Weights of a small transformer language model.
Architecture: learned positions, biases on query, key and value, normalized queries and keys.
Training: 688M tokens, 2624 steps.
Each number is 128 + 32 x the weight over the matrix's rms, rounded and kept within 0 to 255. Layers, rows and columns count from 0. Numbers have three digits each.

# layer 8 MLP gate, 832x256, rms 0.0987, rows 544-615, columns 128-191
153159128142096121162145132195166169113146114128121166126110060115131112111095107102129111123122224140146122151157085118127093179167142143191156084160106126140113124091153088124080150109127151
153097129131161200136110174148139126113100134126162142123154144134083123100118119142112141108211111094123189048161140111152173126170108089160146205148159138095145136135090081166108118144133139
132106176152109155136096126171098129117121126092090164143057117134065111121154155142095164168153099080107154154103078098156074142080158108137140137154135053132147131141048165139146057184118097
125082085111159199085137127068148101111167100150091139104141102162094224111088090175136071139151182098163075046197175102093081176206089172111123139120158131081132143114115189128094108096100141
162086068120112103144132104141148112084089119154130118119122138143172156104159160078144092196117140125119149121129133138086112171194083155061180110079176129158121139134143080111123119143101120
171112179166160074072055132094144116144137094114159159114115133146154101139116132136132119131089134120153102142140145129142200080131069073144173173125154180158133142116105111134089100095113111
123112103197113106123108126106111142148119128111118175136100084175110117125142134137154142156112118128140111133118125137161139133075107146182122158074136133081135166161093100101101120150179132
048145140087110156124112190170121105110106088103112140155109110136163152100177131103123130075162107178102068160129135106159101088173149141163137121181117123185091164137094118133150140106139188
127117137164142128114134138132124139162116103173137072120102115107137102147112128100149082129158047106156142155114132128181174151125143158097134155139091185165178113166116121126125124206134122
124104099077144088126111165098118161145172168093120115131152176150164144124089086120152096171152099146138092091113145051148162088123154151125135125120109100144148122096156082103092092131159103
144104085113144061099115079108128103132158174124159142151103161169148145122069152093135140109143123160087130131142115131121123066046121087173224148107161130096137103120138113116186094132103146
131074127120134193125169115159098096111140062098184121171126142158122097084100091081161158114102161065106116137055117107121153135110149130124158158141091140125075038027149106146157133170123113
111161127111136189126139117135142128111157135126073107172163180136181179101104167128124076140150052167163123125050144144194122114137128110114127089093108084113176118148107149041137071060105140
185095103142134140131146125198136094131151104131087106140142078116076158113137078167132095128161104079133122158174101098124114090088103079088190166132101079136173117057117110154203129146181168
141140198127154127138126076112193123105075117174174191130093105102123164129140163128168069129161087128121114105206121155153107133099135114144102141161159127142151105122131139112135115124123112
163155142130172165096152118102128168140189107143116161095128155118145116055195110084120129091075173149143144147118077165123155173160109144120141055163097133039161096122100057180033088128116178
124165155077146140103118137122103089088124155133151157128132106105126151096129114097139169131127146112116137070179120161184120077149090145154146157112102095131192136151088174141099116167108147
088116168113075166133127153132116112143073139103067076170068166173133126146091107103136107142180160102125101159192141115117129115101125114106125079083163165122125044156092092112132088143130127
092147056120136126132139157093172127141058116120110096185133092067124099120095145102167168089127185097069180192172100122099073181126112082108115168140124098106124092139084116146185109098105108
127111148102141130171175124157103115151099146105090102102097129130083088198141131197206120098173116148051145146097134107134132089178154145139171148105178156148175139111115126097104184071142141
129055136167106142131112128074080138144093133127089157113145091156113145151147077115167097150070112106069099144091137144111137126131080140151155187173153106169165088146130111190159067104089097
098086148213122139099161100127116106097137147184140156093175165082146138106122165117092135139131172131120147113124107110130174139090099119110082039155147146153148120133107142081150078164052130
201181133122168155161223162155121107148117099066066104128219111134134147124097158124150095108099122101122098084086153071091182117162117164073158122144141163090126174107115111140096118125123191
124147132165149105154096111144159123127133108086099128134185116170174155153094138086140112174122136117114084054097142115122136158202170186110100113106119082074099135107104150066158109142141146
133115110217155123067082201129091079123118173115124110181159119119150117118147136175129091100140116140129087154186131066076142132146116060121096093109101118129155124205138153160099146074155108
101108080125132152109075058135172112199158135114140160093181132135145133098130076147173131138099084112167121114108128139139141146154079171120147146097108185092101037167138161117139114129130128
089152141045096134161168175153125105098071081166147165140097121133171151121149087132114134101165139097127126133114074207152139139152098141107156156089095136166149137113147143121117128144076134
115132137127124099143180115116156107140132092109117167118135128136107051147165197149165117162071117154112065118129133203159125099092107140069089173104032164100103113133116118118052122084105061
106176084166135179158152136088106044102120158123187128136118127124196128116163118069122087146160110138160178100140144146143113102136143074149182126174110082124093096102074118089052169154142114
137149141155168122196146120131114166176090069103144120131130141120169090121132139140162140088121175087175133152150109168068133135099122122123099189121150106069138100137104111128138152066146157
112133106112164055142120093149105156135115141114115079179102107116142132122117134147060134070143089146113139156063137118152162159104118141078126152155179062158127173154121129103116133166144153
118139123204123166121131098103146145143103111112152126120101168142164123117165117115156164082146191141115099169058121113163146162147074096108084127132102119135134182098080090202136120114094104
131074133092137137077080158150179089142130059113144150129131112169103130102154147170129069148152183191209142138114083146110147136055119096120108155069156133163159145132175107117164110085140177
120151120056097128133118119087146124139171088088154159150175145156124095179087108104145113142150123110120107052137127147175132125088096161144122132163139191111109147179137171118144146136121151
190092156143096089144107130163135181148143144155122116114136116127141155145141156119147111124094140150082182102195116040127116059094120087130123119143091107109091050179123122120102151096133066
070096088186143109088140060070190102158147168148041111114200120180150013090124111172040139179098184128193136158139111131137091163175171083130164071145181171134167140140120145130198164088117161
111169147139129091183155147086158106092084080131139154112165180116136106068113214200160082107067110085149141129099151174134177122131154123132098113117128102135105147196142101076105152131162129
147188104117141227136144142166110084154160208114174105125196151187140126131112122104161099092150140164171135175125096078138172159173102175105197108136131158091113114069102140155165142149133076
134145079113176114209163110104089115075080156127097104105091126191043105120103106136117117138137122067162108141163153118117135147112095102065098142112115081146126152150161160130137123105186142
102096125122189064146117147054092106138185137125152135133123114102156118111088085039114143146105176119109149135147121111166105148101151130090178094053112141134117163116119111132077120193160073
131087165155149148155134097142153150089174124115187189084118165135109074209131136056136122134049130105080099075075162112145174145121165078121119137112119118112190096117180090144170119105068114
178138154176091133167164104140196118103125093129116168072113106154075094157146097127094118162137208156169100166109109115183127142129187181168165129161136167151142113178104113138144120180072156
165115095096123173120128121135149075103100148112107123144147080129143170127139046163160117193103141108119120123097154159147158179151096151156159093094169153135118148075120099136080184159119056
153181117091166147180121090126176090134182059132085149183171189178158158096103168189091142138103071118124093128199118180153154113161182136124132093130186149153121120140090063163132162182165165
121116081150116085152089100067124115140116177094111122119100133117133125128071146137148108171100153173175137114144096090180142156139144106175108161166059104107140111127098081098108117116098117
206108108132124066125099123161132112172124133130117107182159090176135144095123104145138164146123168088120165083121134153062109074135140081123151146106117072117153109160128173140097097169079106
131155109119146109120058102127144080141148066137153061136165169144168135079154086103148071104141184075126138170120125073165141078145109088120159114123134072148130124094139143163117153132088122
127132124069203034105130155163170136137095107096110103096121145111061150073108106187160152140131101162089153146173108139084137142157146082147129080164075134151058137173129124079126173163152166
218071094105121128100217165135110154113094098114107161123172186140111119100164130118106135101149102127172124107132236142108128096134109148089121127147132113128147114161174087136138136110149124
138052087139089125205130114192140145122147075157119095103075159139053141116101110139132105196091152133158164105118110072119118124114118179169180148124066120162128147105175129118135186150086110
101175123137103182130164125153126144122103124156123097128127164117111140148135040123135107224176123117141159185193151158182135091113106154070150166204125146145142174117131067114225098071138146
129179150067141110128062140116127133104092108091178128127071139105186157132103123148114120138163125140176120138172096099126185176127101056165103099147132110066102129154146141124106146135110138
121092160093136199126083154152105080220119132129131118175129153116134123133074111115165148168128200114144163081097111120121055145121191139117123150131106096128170148162044142129109130106133153
157120121158175068183098100114138154111091187113155152106157085108147095092174126158111115118099126110113145099172084130114110129089127171122179181173083100151145104170075121152145102089078151
149141126107129064125155112112098149111147137099177168048107132136097132133124162112107163143161130090159158104160130085138129136089131129130109116163085102133123152125131117166106130178149144
107112085073132120152129134113147128130111119173167157191142102138137080185037079117056190126132110173137171070135171115182125122118142081107118121135133111085114155139127182133129085063110145
124153130143098130104107080150117150101106153087153114092098124106145157151157112090169058142150132075143150122096129137110126126132138112088104079125155095099136088129066083078088110101119145
186123150171164118149125121153126166214096123084185120105118118106059122120135129140087085135076081109146143145113096092109109092097092159081145134135115117117113157151106083114079100085155110
150156124103131080124154135153120109120065107128080088182125086143167113124077196112153182130133106104099082125158166166121154137168156192104078178166103125101114194054147100102134132086143176
131158052121099150104132099060154100113065129074151148127132127059122135081054063101164065110111097138148127133105132083103107111100066096107112156153109143139126138111101160142124184091085117
167173099134172061082179128124104171125157125126116111113164190099136201128150167135140155118158113115098154101129122143104155132125148114124119096207140103075100095145112123097138147092134097
171115111166139168071123107116115147112155095117194151110186121141109154181078098165090180118105126140162108106108098147126091160136171096121127116106122110127126121171091140126114162136113155
079115102155136120122106094180152126112124091111118142197119125138089167075101108112103118153090122130147119212135141110110094080183092065116135148063142143096142127068130131092148093109150161
144137136123129129106156154175116109126086110141171172138175111151064189185129103131169077180061062161080133132121125119198170150135134094156103057149169106120078161139137125176167168110151113
172102143133101092154146099107122099191128109189089124159126150131117111148098156080124086138196219101122114198135160146198110094160123123058074081111134144142132109102123126108150154117170130
107142074117135136113165103043151184114127180098124116112180115150100091108127157108185116117179139179107097113112100195095167148164076147065135183164108107138128198121098044116175130133139161
177174136083183105137081093144148142237161119120123095156126150186134125187109080148107141172152163110131112106132151087112168138081162115108123109124114106128086092117092144094113119193122115
087128124138179163176120129150078103095119130137156119127134128117144098129151217141108114133111140077101141115149132090048134149193107081092148155104112126150150136108123095143140090172148128
122081157145202161155137148117109098121174119138151142076166144104163142129109135094129125172147111138081170157113100128131141124167166153169125166084144121153101123196178157117123111152107120
172071087106114127141144125122161145140096160095181155053122146114133186123062089153163144148159140111135115121108109057124154104131132127133159136130147097150147140186149183156140086103074096
117101131108125109125126126170153098120092079165122126145139120159128159125139119118154112098076118135133125152090092107155145099172072101114126137118108113142171128108165122132118125180119172
137071169144149109142159083132140184141170121098190092130131111148142146110137145103171104115129101154121155104095210140100140112160108162150188189128154139128157096121135088110085183131105123
# layer 8 MLP up, 832x256, rms 0.0993, rows 544-614, columns 128-191
111152150118178176160135139114097080136136115171108120158148124083159122152150159187140160069154154158140131147094100078143149084076134050165132134171160127153165092167108133147155186124082142
121117155149148147140094163109106160116139084111155153113142096169085112142128153134113123154106147072127089076134120097144132130128096169155169145126051104156136142139099104102133095100129149
159145149076120180081133072182119129100130049170133126186165120104111156076149077131166128135145123066156122144176124182172108097120108164117146106161132119132147158078120191159115096118147125
101148071131160116187174117128090146133062099158150073149148157141080146107095162091094156170121152147143137197156116050120178115098142119172071122107099139128113117170133081131091153200161148
059124129093121128079083114151138076139141134193100170124097164141111085120072106138114131110193128182093161093144109231164133149146077134164165144174212127105136173114171113123134132127138129
154075132122143086145177175168124083115116179101148163099078160100063128131084190036051147137083149137175159143105133149119088093103142162097147096141126093084127144186150134093102139183132115
144176169121084141137082094117089145108179071079129127143107162095157155150136098129148149115078131136114125133112083103140070138095160080114164096170104109116133206107086153169156139126129163
148099169128107140132129146122154156122119146125112165181083147129153132154188122102111100153128109158149101178081138098155175118107121182122153160090121128098114115178119170138145050082132142
159114127080140118103118122164132115111066077095125124113102094082133098109133098120140182155128112148150111130100126132131168126170141140125113130095174133146107177100168175150159146097107139
154115114158147161157144151124039138094133129148095134140146142150185111144153154161130136128142115109091106136170121183119122149093100118111154112126117129134131096156104107184089112149162134
147114148137178195095139164158107112114158148117144182096095139101118073111125131152125087168125151207100121108107073129051124170131174157114156121121112125103178111181142075117165118144162141
179151194109141103165122174144082128156119148141136102095110163144109166128158129124048145087147117113164117078102139181152115130116122188062139074154134091117075161127185140121100148125081112
126107073108123122158138174125121117119161190160152080082239162172134167130113145134082106102093151147133143169112172106084070150102047145109145150094099114130200146151146220177127159134140075
119070102072089116113183161132159146147144109145087165124123174133142128174151132148144126124168169128082120163178070102167182178120140127084071156143135184120109159129153155120094169117116145
165110128092137109079144093149153130115110111129156103138056127090154053095099141113127121133109156187135157115190096135153147142078166102180068165144121171102180154152207122116090152109184117
141175110135140101125125097162126179083086124176087141153087077163125135119116128168171116133150143173146107120083130089134072107100078088118138153122135184162133152137183073125080099126169196
183171109136148134157082125091135149144136103179144081102119088169104120128130149194088127154111049117165155155137151133113155163092161164180136090174107119158079090137097141087167155174091147
101086126091092058132111110193072090146106113164058100144131158136155181121131165143115080143052086146133111135179152154093092114166169127104156122095126125194102136131119162142139175131166103
108103137118132134102176170142160107098143147093138094085135151098115074104145118146102173099098172114123164090207162149104121107140137112200144135155173165129180140182127153084160114131165159
090145075130170186126126132167172112108125133115152098158111130094112201210118081119079117146144170145150135171126129056126134196165128152165120080159132142143084099108089123152148067149137081
110133127061148103097166138105134126123146133189120123126116180152103201108135096122133087104097137141098114145096131097053076125134043103168124064107091154098139117123128118112135109098141080
158090164159041120071142137129147127140081130153194165128135137124098132144118104084080116133072107116106094158143111114174198066164163079072111168144136110128161115144121136127165121102138146
098130096174111147124145122123088139188111124146116093080109089146121103122055133160079190164127129096144151089123185114123183126101130107184171110115131169133162121113132147082161108055130113
126121149122162109132104135114131165119173120090133159159110128061143071098187129167112109076144149136136127142131167130143133071136139126121126110126139110153129160165128113070132126110123118
092121160105049125102129145136084136167115087116174197049132191120097142149113097068145164138131156203103149096127115132124121147125104188129111113088122171160063180047105159137156096160125146
156132078142110098141147117115123132133107121136154107073073120114071131153189143166079080155140161146142144131130156092154137127095170162107102104093151174165102121146151127080186102079174086
180161099070181092168120159105075141081110122154106113173146126153125179103128153158147124136096114150130133115129090097164184097129139129145147180100137153090096236110106076140148184151115102
165162130092153131124161121099107097153131127137112150143071139125156134146126049154103133160152143132121094112110139110142166165147131076149169169090139135175136087150123160165143098116079152
088094132087106070142145138104096155170177044103118121195096154170158148088133163077118189135167133105152151072082183099159135142103145136104161134148120057150108110115183190096084101133175103
165202147113102126141126112182164097130101112142136168105083112103162169081115169173103091156157113153068090151121126121190103120106179096134155145109146148101175162048099119204100148120131107
105136141184134147165135191165188152089120140111117148146081105046108083130143090124201160121116170152076108114106096108071157142130170123121137115182082149150084145134130130147105166128075131
102139145133119137099141152109119160154172109104090111139111118168170134140083146142096105106140094113153103106200082118141187133171177157187149087134174109195145137134080148124091191133099137
123132170103114147081191118163105135091051077142108116133127134096085085116136137077174072112130089154096104141128151094128106109153084112135145178114150146133079185101071157127141087071145094
109111147152109186113130119148117129054105065121124134134169155144105148218133046120089113119133161162127140158152136128140115114162081085106068089094212074127127141171104063121078108103118162
100124124148138168171090142084090140212147131157147081138154177156074192115115114212144147166094117188143108114117124132166144170157116096097120089110111101126199161127062149112146136118075115
143116163141108082127141080165109120120174134143114171126127131099114100138071092160141146134154134078082168073105134130134179225120123107125139062125172142103173144189089138092059129119108067
151144127127139099115147147103145179182136165104111157088141082153107192141149159146094150200150093097164102194164117165157110096122097178090156130090133144102139102126151113112102135148134154
101185115100131126084162138178154128070135077126145107178134097118153056197105086156161107156135080079119189207132198179101179123123123128108126099091108123138114109164135106117140145134143133
106182164169132115110121074090110153130091082085090139123125131163114150083161125145108098092123148123125101094142120149117105115108068100103139119125119153119080150169146099132161131146135152
212160142130123113125158134122138128110093113102177090147049130140090128080076105138140139122179169095177105159089119122125106116165139109048102126073132168099098131093182120121178160106156097
107136137133135153102107186098149104127102164159122095164086119116048107137156137150156119110145144127169122141099150066130118070149140098146157140150101186179081157168081110169089122093113189
103091146140109082107128169112119119132157130112162177069114095140094156100088117114104100166132155094150157154160093115131097121124167066168138094131119138109098103161155198103106139178133122
067112102169142142153117121174128140080139113199160187174080101118125135146170175118134067133141093154160101108155173130111085110103184119134145154098070133166122060104146064106097166158180115
091164116135140139143159118147080128154143176098100042188168131091168148140115137154109083110159098101169093071120123133090196116131127124090111162126126138130194199106124112161110143128133108
144110155159097118090108155123072105174132146122162104094100122150231135124108129145125084136170136107136098149069125097141107110119160137146122138150055151108143095055129116160184103058126154
131118147119146134113138156158158134151163122129073109176090119111149165205149132107146180149162106092091137115142114144114090121135093146136169095139087155013145087142116112083083109174069112
107109127184122183133174120149091162119169163214151159109221134144121144049107139113151131109188160145201087115102143121147090080080036066118140149181115088117077112131089081159133150124126149
156127129187125129165154117128139164126087081142118131124098097134157103117169121141104094221124171115142109123105137119171130120070141118135110129110087114081109136084133101125101084156181156
138138117118093090124077177111149134150125148089099150135101143125142136212101155163138183137114127167165061084144149153142152117079177108079128101165090124094107122105118151115142106148095156
113136086097091081126137120136121097166093120149104106118127119125136088140099132130144094147105139128107123101151175133105113171113054101146108095106140186121108128117131178144123154174169136
101166090114123145188116167138106149136164146144114098198064151128153152111145187152069135107118185167124099206126106084080084087139117104192139050061105126194120190126063137134136131137148118
119143095161133114158176148122153170142146115105131139119133147186108143067084119121137164136043184123118124173111131083154109164074125112104116141171148167140072092151060085126191178175101135
065136097109105120111096157087112122134096112116187191171156151167104079120127065123176119073165165159124165215074099108117132125151141108123117150127120085163082116079177084234142132129080113
159102138178170140128111138128138102136094174146126187128152102105128083118120039110095093143128129086160124132134167107055036121139136119158111108116092122199133132092114106159082093182065185
116120097118129176118168094126163165102133155136125137149139094200066114110078107119172150159134123075146131071108164193162105093155110195099103124130124076169104083099141086157136118092087086
119111093175200143095097088139126109100120153133117117091093090106137198109144164113165116170165077208083126165137155165120162111120095106117146127162132137133138125108130138109057101077127111
145132076167066128077082093116118108113123119114122157125166082140152185153156080108112098115158109116119137129084074127114120182137138138177096100176139093080132145109060079110135168106158124
092073140099107122093178110129154129076166147119169092117138142145155087123170156131160136122136094102157136144131123095127178071129087125104108165140159109185158149111088089092115143110161153
116090114098154060134130130078119160114094161131119125151097123100092155101132100156146105158128135136150148132110163138181173093141153116116084129183151123178123113160154165061113092132110128
159107152116131084150179121090145114200115072033058083135136148058094117116109122150192138158104152131099100091056080167147076161186119143129140174071128092058090072161147102180125146127145141
102134095125125119136145149113137135090098106142144101168139134159145215163123133111130144126149060131118122071195135180108137109131106071109157136086087141073140135082144126103138116121113123
133144159154102135066112112104169127108126148144058182155152149071080087141157187081147100132140172131164166161137120151125098115130132068168132130107099148126150061133157080148146148050132123
114164116115136088134109134133124136132129101100129117152117101152093153053155122137122103126093133108158107117091116143144145133154140113103111081086156087105045181080109165148104137148169095
113145138198056173136129141125106079098094129123088125114108114151069064180112130119103118161156137150153115123143133130094126163149112173135132152143095134167131173126086194103200130097114132
113135101162148092124171121122173056084139105114109106145102066118136123111144190150097119154155165118116163161116114168104199182127071093125140169161110106171161164104110046118141126114178098
125128172142141138186101138206110167129136109110161114108105125130132128157092092115097101120106103094116112193132087188127109155067105104113171152132104128181068180135166114109159136160118120
101107143135124100128111142212135103122085093112114143131132101108074102116119163135161090164110077058089142132143159125087110112161088161144141124058167128113184113185081147139152179108206131
110123144069110238126113124135108101133138097164120130127119138103126130126093163116152149222110105129176141132083118041089142099158098154134050116129137089136115098102121107105132064104133081
132108152106091119148149165154106140154098060049158151117156127071073086140106128094163091082092139092069171175128115170114119160121101146127075168134127123112129086141127145124157140091124139
087169136119169079133142092112131158206064128161139161082123122147162165140233128152124101170130155109163145101138107146093078167093118159082105115157178193095132129048182089150138118114057124
138120119122159104079114153084151185130138101104083108154156095139145122120114184171087106169096116138146132117154134150108093120124124179128098174134116139172089142095145082098136134134178085
# layer 8 MLP down (transposed), 832x256, rms 0.095, rows 544-614, columns 128-191
169123082150110154157136150110149133085108097174116139152172150132188123136130123104146098145130174130139136118168128148137122103184145143123128130102120117081098118128158128088130161151131113
118157080207074138110201102103109104124160173108145147137092131151116145059151200000122134143111133166134126095140171140101129151135124102171210162177193146120154135174109134128136171130108085
102071119182141157110134119116169139178164140077128110126174142091066108105157052047126144094110105083130100109132114099117146083148057140152113096084150085132166083170105172152149124157118093
119143143121158153121119173121149146117115134144088130138131094146108140156118113022154138096179102119129104172171151090086146153129209145171143082133104171115124139134139129131148050140131151
140158124123151186137148074132153143150129100194111189110139181120120099111062166229150148078097156073135143187087166103116128080132130192099153115090138174091141168102135185127142093133105155
121101066115088112146152147127152184136184127094148142144080122141196108146160144146145132134127098072115120158100120120112140129071059119122129108120132134084066116103143103201120052152160140
087164171133121125151130107185145128082151063162176150090122087159163128111143180160164167077107157121132088144098183148131034058119132085041115161169132161104170125193129158130088090152152145
107111134080110075143091138153075119199139101149112147125101168096101133166119149165131106143125077161130138146170132152146105129146104095145184147120149146184173150073131138119095124136148171
041211144050127086168082107195111102115128119178148148145137132160107141125089134141146133156153150104096087150116100098115079101145099128136124100122132087098096135113127139130147112142108160
145130121136148152182131141137132157132144180130133123138077092189178127099200051079125111255155167177139163076124161159147103189164167128146178119129135112119187158138122115150157155095133075
120185201179124146101145081123111135142101122108090155186134110134138137075148137089105125117110082101143158156099100132087108137082151131149118121143121136140154053184158147116158060085118108
089124131155052134140168143061125142066085137183156098129147133132054122116119168185104109206151130134061132093148065134120101090182154126145151087093159131114136123101122166115119230089143116
172113128058125105139137105104108107119110158128180095099094101145140100113169110198105092146141143186123113146142111132152104137152136160178084131159139103053144174125154105100124094094128090
129158170181077105113087170134130145110122126198150168199125127093098108131084113150078071016149220154125112099175175145130146194163189148099135155114111112079081158150165151148153083139113103
070150161141100137155126166148085074194098159122096119098155192180120160123160108024111116196080119116087140150072158123116081065121113152113143123115143044115106134124099171180132161182131115
166153118139118139094120115145096130147073084223097126068098134142122149120144099191080136100166161139093170103121184074125142142165133109082131130121119143161094078155150107141143111190175105
143125142141094139131079110154138162129143169135168135084106168132104126125150140144169133134174123078106174116130143157065110135099176086135166135118135134102142153180161126198122177154170140
079127131130137114167123155122179120156158118106081155144139077142140104104073095096124156100114139159156094121111155128105124131163151107114081123068117115124150117097078132100141092137139142
071070137128121116120139158167165116197058090079160096134109093104093083079081166255106149179156118102147178111166100099105160150198143114106131148154104221148102112107161133127107127073156161
132097126156169105107101121113127163146148194117126093166158123088129141116133152201146026096165117085153105093127084127149130100168202100166149146083130136147144172148107151076053187112076182
140113098094136111149135147148108104107163148106165145136113150159175106132119140067118143062160107192114119104108116158162130133128105131104146097108146178124081148123127117142134183157111133
147116148142115135102119168164088108066121178145135180175121104116146147183068110189038073198083139127115117088140125083138087141144199108119184155110149130123146159114168088138162092145181137
103103098141126137210138161129142141109084146116163120118147100086080140134080110130114132079085165189134111074148150100143124117120103099135114103179118118072159064138177133089153214113139155
148126161112165158156171140119116108128190085119081117045128131139133154107084146063152149091153186117137114123165147117132085066145101141133138080139150139124124140127197087092108163146151090
120148173052117079072099136082078129089155113168131083171128068150097129105140151138117133125140194188170133090088090103119108083084176165073073176091123109097126079154111156078187109125094190
101175111155140072137154136158094103129145110177132087164150107176130120136142147095109055159135152163108155152061110117167114142100121143102199173129155142154135130109116121127125141130150126
114107101116153105133147155172140132174134146127062088141148137086115130126132133022103166106147120112142151114156130166130079175158132086131151150107085166136100119188099141085143125054176096
160140166117139169122122111117125109180128124106129117157099140120157117123114117100091113169163071088146121106162180133124131140130113080111093088126149126150106128131094143151096185116088113
113075114099060116092119094091084161070125131130112177130098145189164149099085129108148165167108154135085142171145112124117131136083128111066146099108176106092153146134180161061151122142136134
191140121118181126200106095140063154097152151069114137141118098135126156172115108209149162094140144115090114118083105109140137108060084143131116121176123183109159120151136178112115173112062150
079158091152108112110145107095116126136091108181100110106115109172097137124101096153095154227134130140132100148075140164141123179166157092089178071153100137081117129098120160101120070138138141
141103149090161160118181134137043118109046137147139107133167101133212134106092097036158105143121139082114104104144164092151128131110133186156061142143099082137159106125132153139168138092084120
140135102145061124084107063091072146154078143134148143182130112166112127099099150136067152081172110063137068105153111173092168100099140122146096131120109153154135094146148123105090084134116114
100112152096083098120108132150173122161048143180130144120130115187092112090160127059152104162174171096089094067073115053181115138109131123148139180119110129107112107145085096148198158112110139
114141115148099107135094116155161128133090145126055146117143077119156157121118150179126123115112138058114100145165132090139164139150128152140096097145105121141062132105122160156177185200113174
115109078157188150109130101099141119123145148113098140124097144136153082075106150142074080124106165178136146149084124122125098092153215074102154162139159152162100073128118150151153195109158114
154101065142065108171152090135141141131147178155086154180140152168123139108110190244052119115133133154167111185135187139151115081129103148107110121109156050100190133192189129092087077154153107
087119137116181137169037117098107081120147126121093159154123139111090128090142099153128109049130154129120097128084125108163147190116204127129096088140103138109075143158164197127121156141070169
113159155160101155121125171114147136134180120154103160099100162098213126075154081048079173159111129087083149119115139134156155103089182139143133117137068155144155084166126086097146187109105119
139138124216134127126151149171089097089103188071102099119155136130121112117173125134084114247174117171143128183095074115137074112103155092144143134209146105137110144107139093147179162199104137
136170138159100137141159094136150101119106161101126104171111152119189115081098125255172117066099125132137151157169095125144144142122098099107175125102173125094157090089111154125139110091057191
157128140116146170082173134204141129118121083131095110159115158101178125119132141112151162077095113162115102166103092109150073180109106142127096143133100123125130140118178182097136080132193127
134143108094149124136146124088157130114087121142125064134171116154174151134183150121147123094106145188099138146145172120151170062168115127163123154131085155144074132124134137151116150182127158
111086163135096103139104140181121144159187062153130149155097107143165158102120083064153086139089084124150109174093135121092153140138116140158087116136179126125106168066125165100225131154123142
143142124147096147138113138103165110086103117113107150172180117173177104125110149055104115134141113123105128160123118121086186161107128113160168150126085156146062122194118139127154111128134140
145125137117169106166086132115115133118122159090112173074168146161135133066159112255156135151150061059136083146091143100133146122202167124168136102097121115090152152103105133115198200147140216
147123128159109156062115109141094130147112055088142106139175215168144087094179179082092112055084184060140190079146136104126107088159136118097127178125088137084107146129034119074104102107126146
161163114108150109108098113226176114119139117139127106143149139155118120132119190198184148012103153111107123124173124160104123147173143146190195108132074135161120129124145124156109119151222102
076123131113186146083163144121132160152102129114101118122076182092130149140079199097103045104068200068120100136194139153102123168133078142134123148125130126118179121139121095159169125133147093
116145187113127150134126097117091115092139121080114144179113126160179143144125095122118109097169108113152152140134115085165174141158122151178125122097163176069166126123083139098156150100131099
163120166174108058153116134102174142132109160221149130152069110119134161144197107128148142236201125169099144168118127096113090102144136128128138132119155168193112128105137139124090193168070067
156108145173135120153146133128222128136142141173086157128123119097192150119144141142154162140143106112149137176120107107125100121107120074146130171153098124137142108151172123123178067150180120
182097143094128123185111100133116152084151104155178066133129112117117116170183172226114122118145077117098075126157090208159144103181120149143161153131105069185165183126099160127163138148147150
138096120136173105120074099131109149127190116082126129081126169124096148152099100001148173181104113167132135114152122118138112106123058131129101112083094169161127118126166113128099115111138110
116143074160160166115095101135084123101161113142112155140135160120136161144170104114138178138110134164085118112154133157039118147087076147129087143156181182137111104133127124113092133131186114
086089101104172130152150135075095153078148141146148191138047126116191091156102102149111165196103153077118103086128130110098131187114108163101111143173158172109114142179113172132122168187090137
176147136149123147126114134138142103120113116156112144136113135122099150101097170101100144120126149130113126133118119122148123139137138081133153142138119103157118134088145103156119162164135139
074176105178148192122169117137160186146175179125151140108108150166080153128106103153130113127126186118098162136094117163070111173129159153155132108132145190101098066157118142142133078150088141
164116133092106084162134057112156145189105094130135105129152149149154131094175108080127109148105123144096163147101153139107100121153042189103172188131079112115163144107132075154097080115111137
140070166065124142122147120075163149062104141147128118163159073095169054124144140071123103144137129104092115149079041170113146156131181149094125130157114143082129197127087133081177150084108072
149147104090180147145128116165138122152150090167184127144164184162172147170177114102154130113126139116069194125122057099105091163151156123106125084077137168131127171151102113177116220102171147
150104145171151108117150115120126122136110107143145126147164111114139150160128130106153119178102130119169063131148138104155117147096122096150102168137095145113166121132120087122140129084123138
144117112149175119171173098119125139098082184132152121094135156143123052102148135097137112204127150062122198122072131142100160141147114123108118110142117105108092161125121096199107118171116140
063100127111191138176104181131129086135107114147142115118149123163087134094077144050109122131098198174105182134114123118141113074133162145094136128124153175150175113148063124154090215144148081
113165173125122070170109167098117102172055128156134088142153137184118153176129136067056123159170072133133138081164089142161113099135191036123089146127112173106115162175141145132107101168146043
075199132120144142148141155136065107156126129179159178118128131056100148147125190030132176205118103090098114081081107129223103161060109122096116154133156110140218099107125152121100119158146187
130163107175144148174129103127106122182150096135154125140156132126133127151108142156156154185136151117065150125105124125096123135144143105123093136103091136079169109095153137133185095169139155
145096141096129135147119147188194127230130124095117127113119053058091142129106133183130174117123159069104078186118169129186150110117139200126144123182171127150149103165133094178153066134091146
112073181023076099126160125152184124144109082097201117144147144140133173211111142083132155088136103149116155100121089115143159131147150145189099096149174173122156116135123094180197166148119144
147119108070117092105132118104115128109086160156159169077156193120157181071123091217141128078094195154188125149131125117134143135091137117125100165146103165146137145171084142159138125177142163
161134167143129167146142124073150164125099121127166150127135135144124116175147128216179146215154180157114121117152135108142132125114152121113114134099188130207127109137137171161124128146115141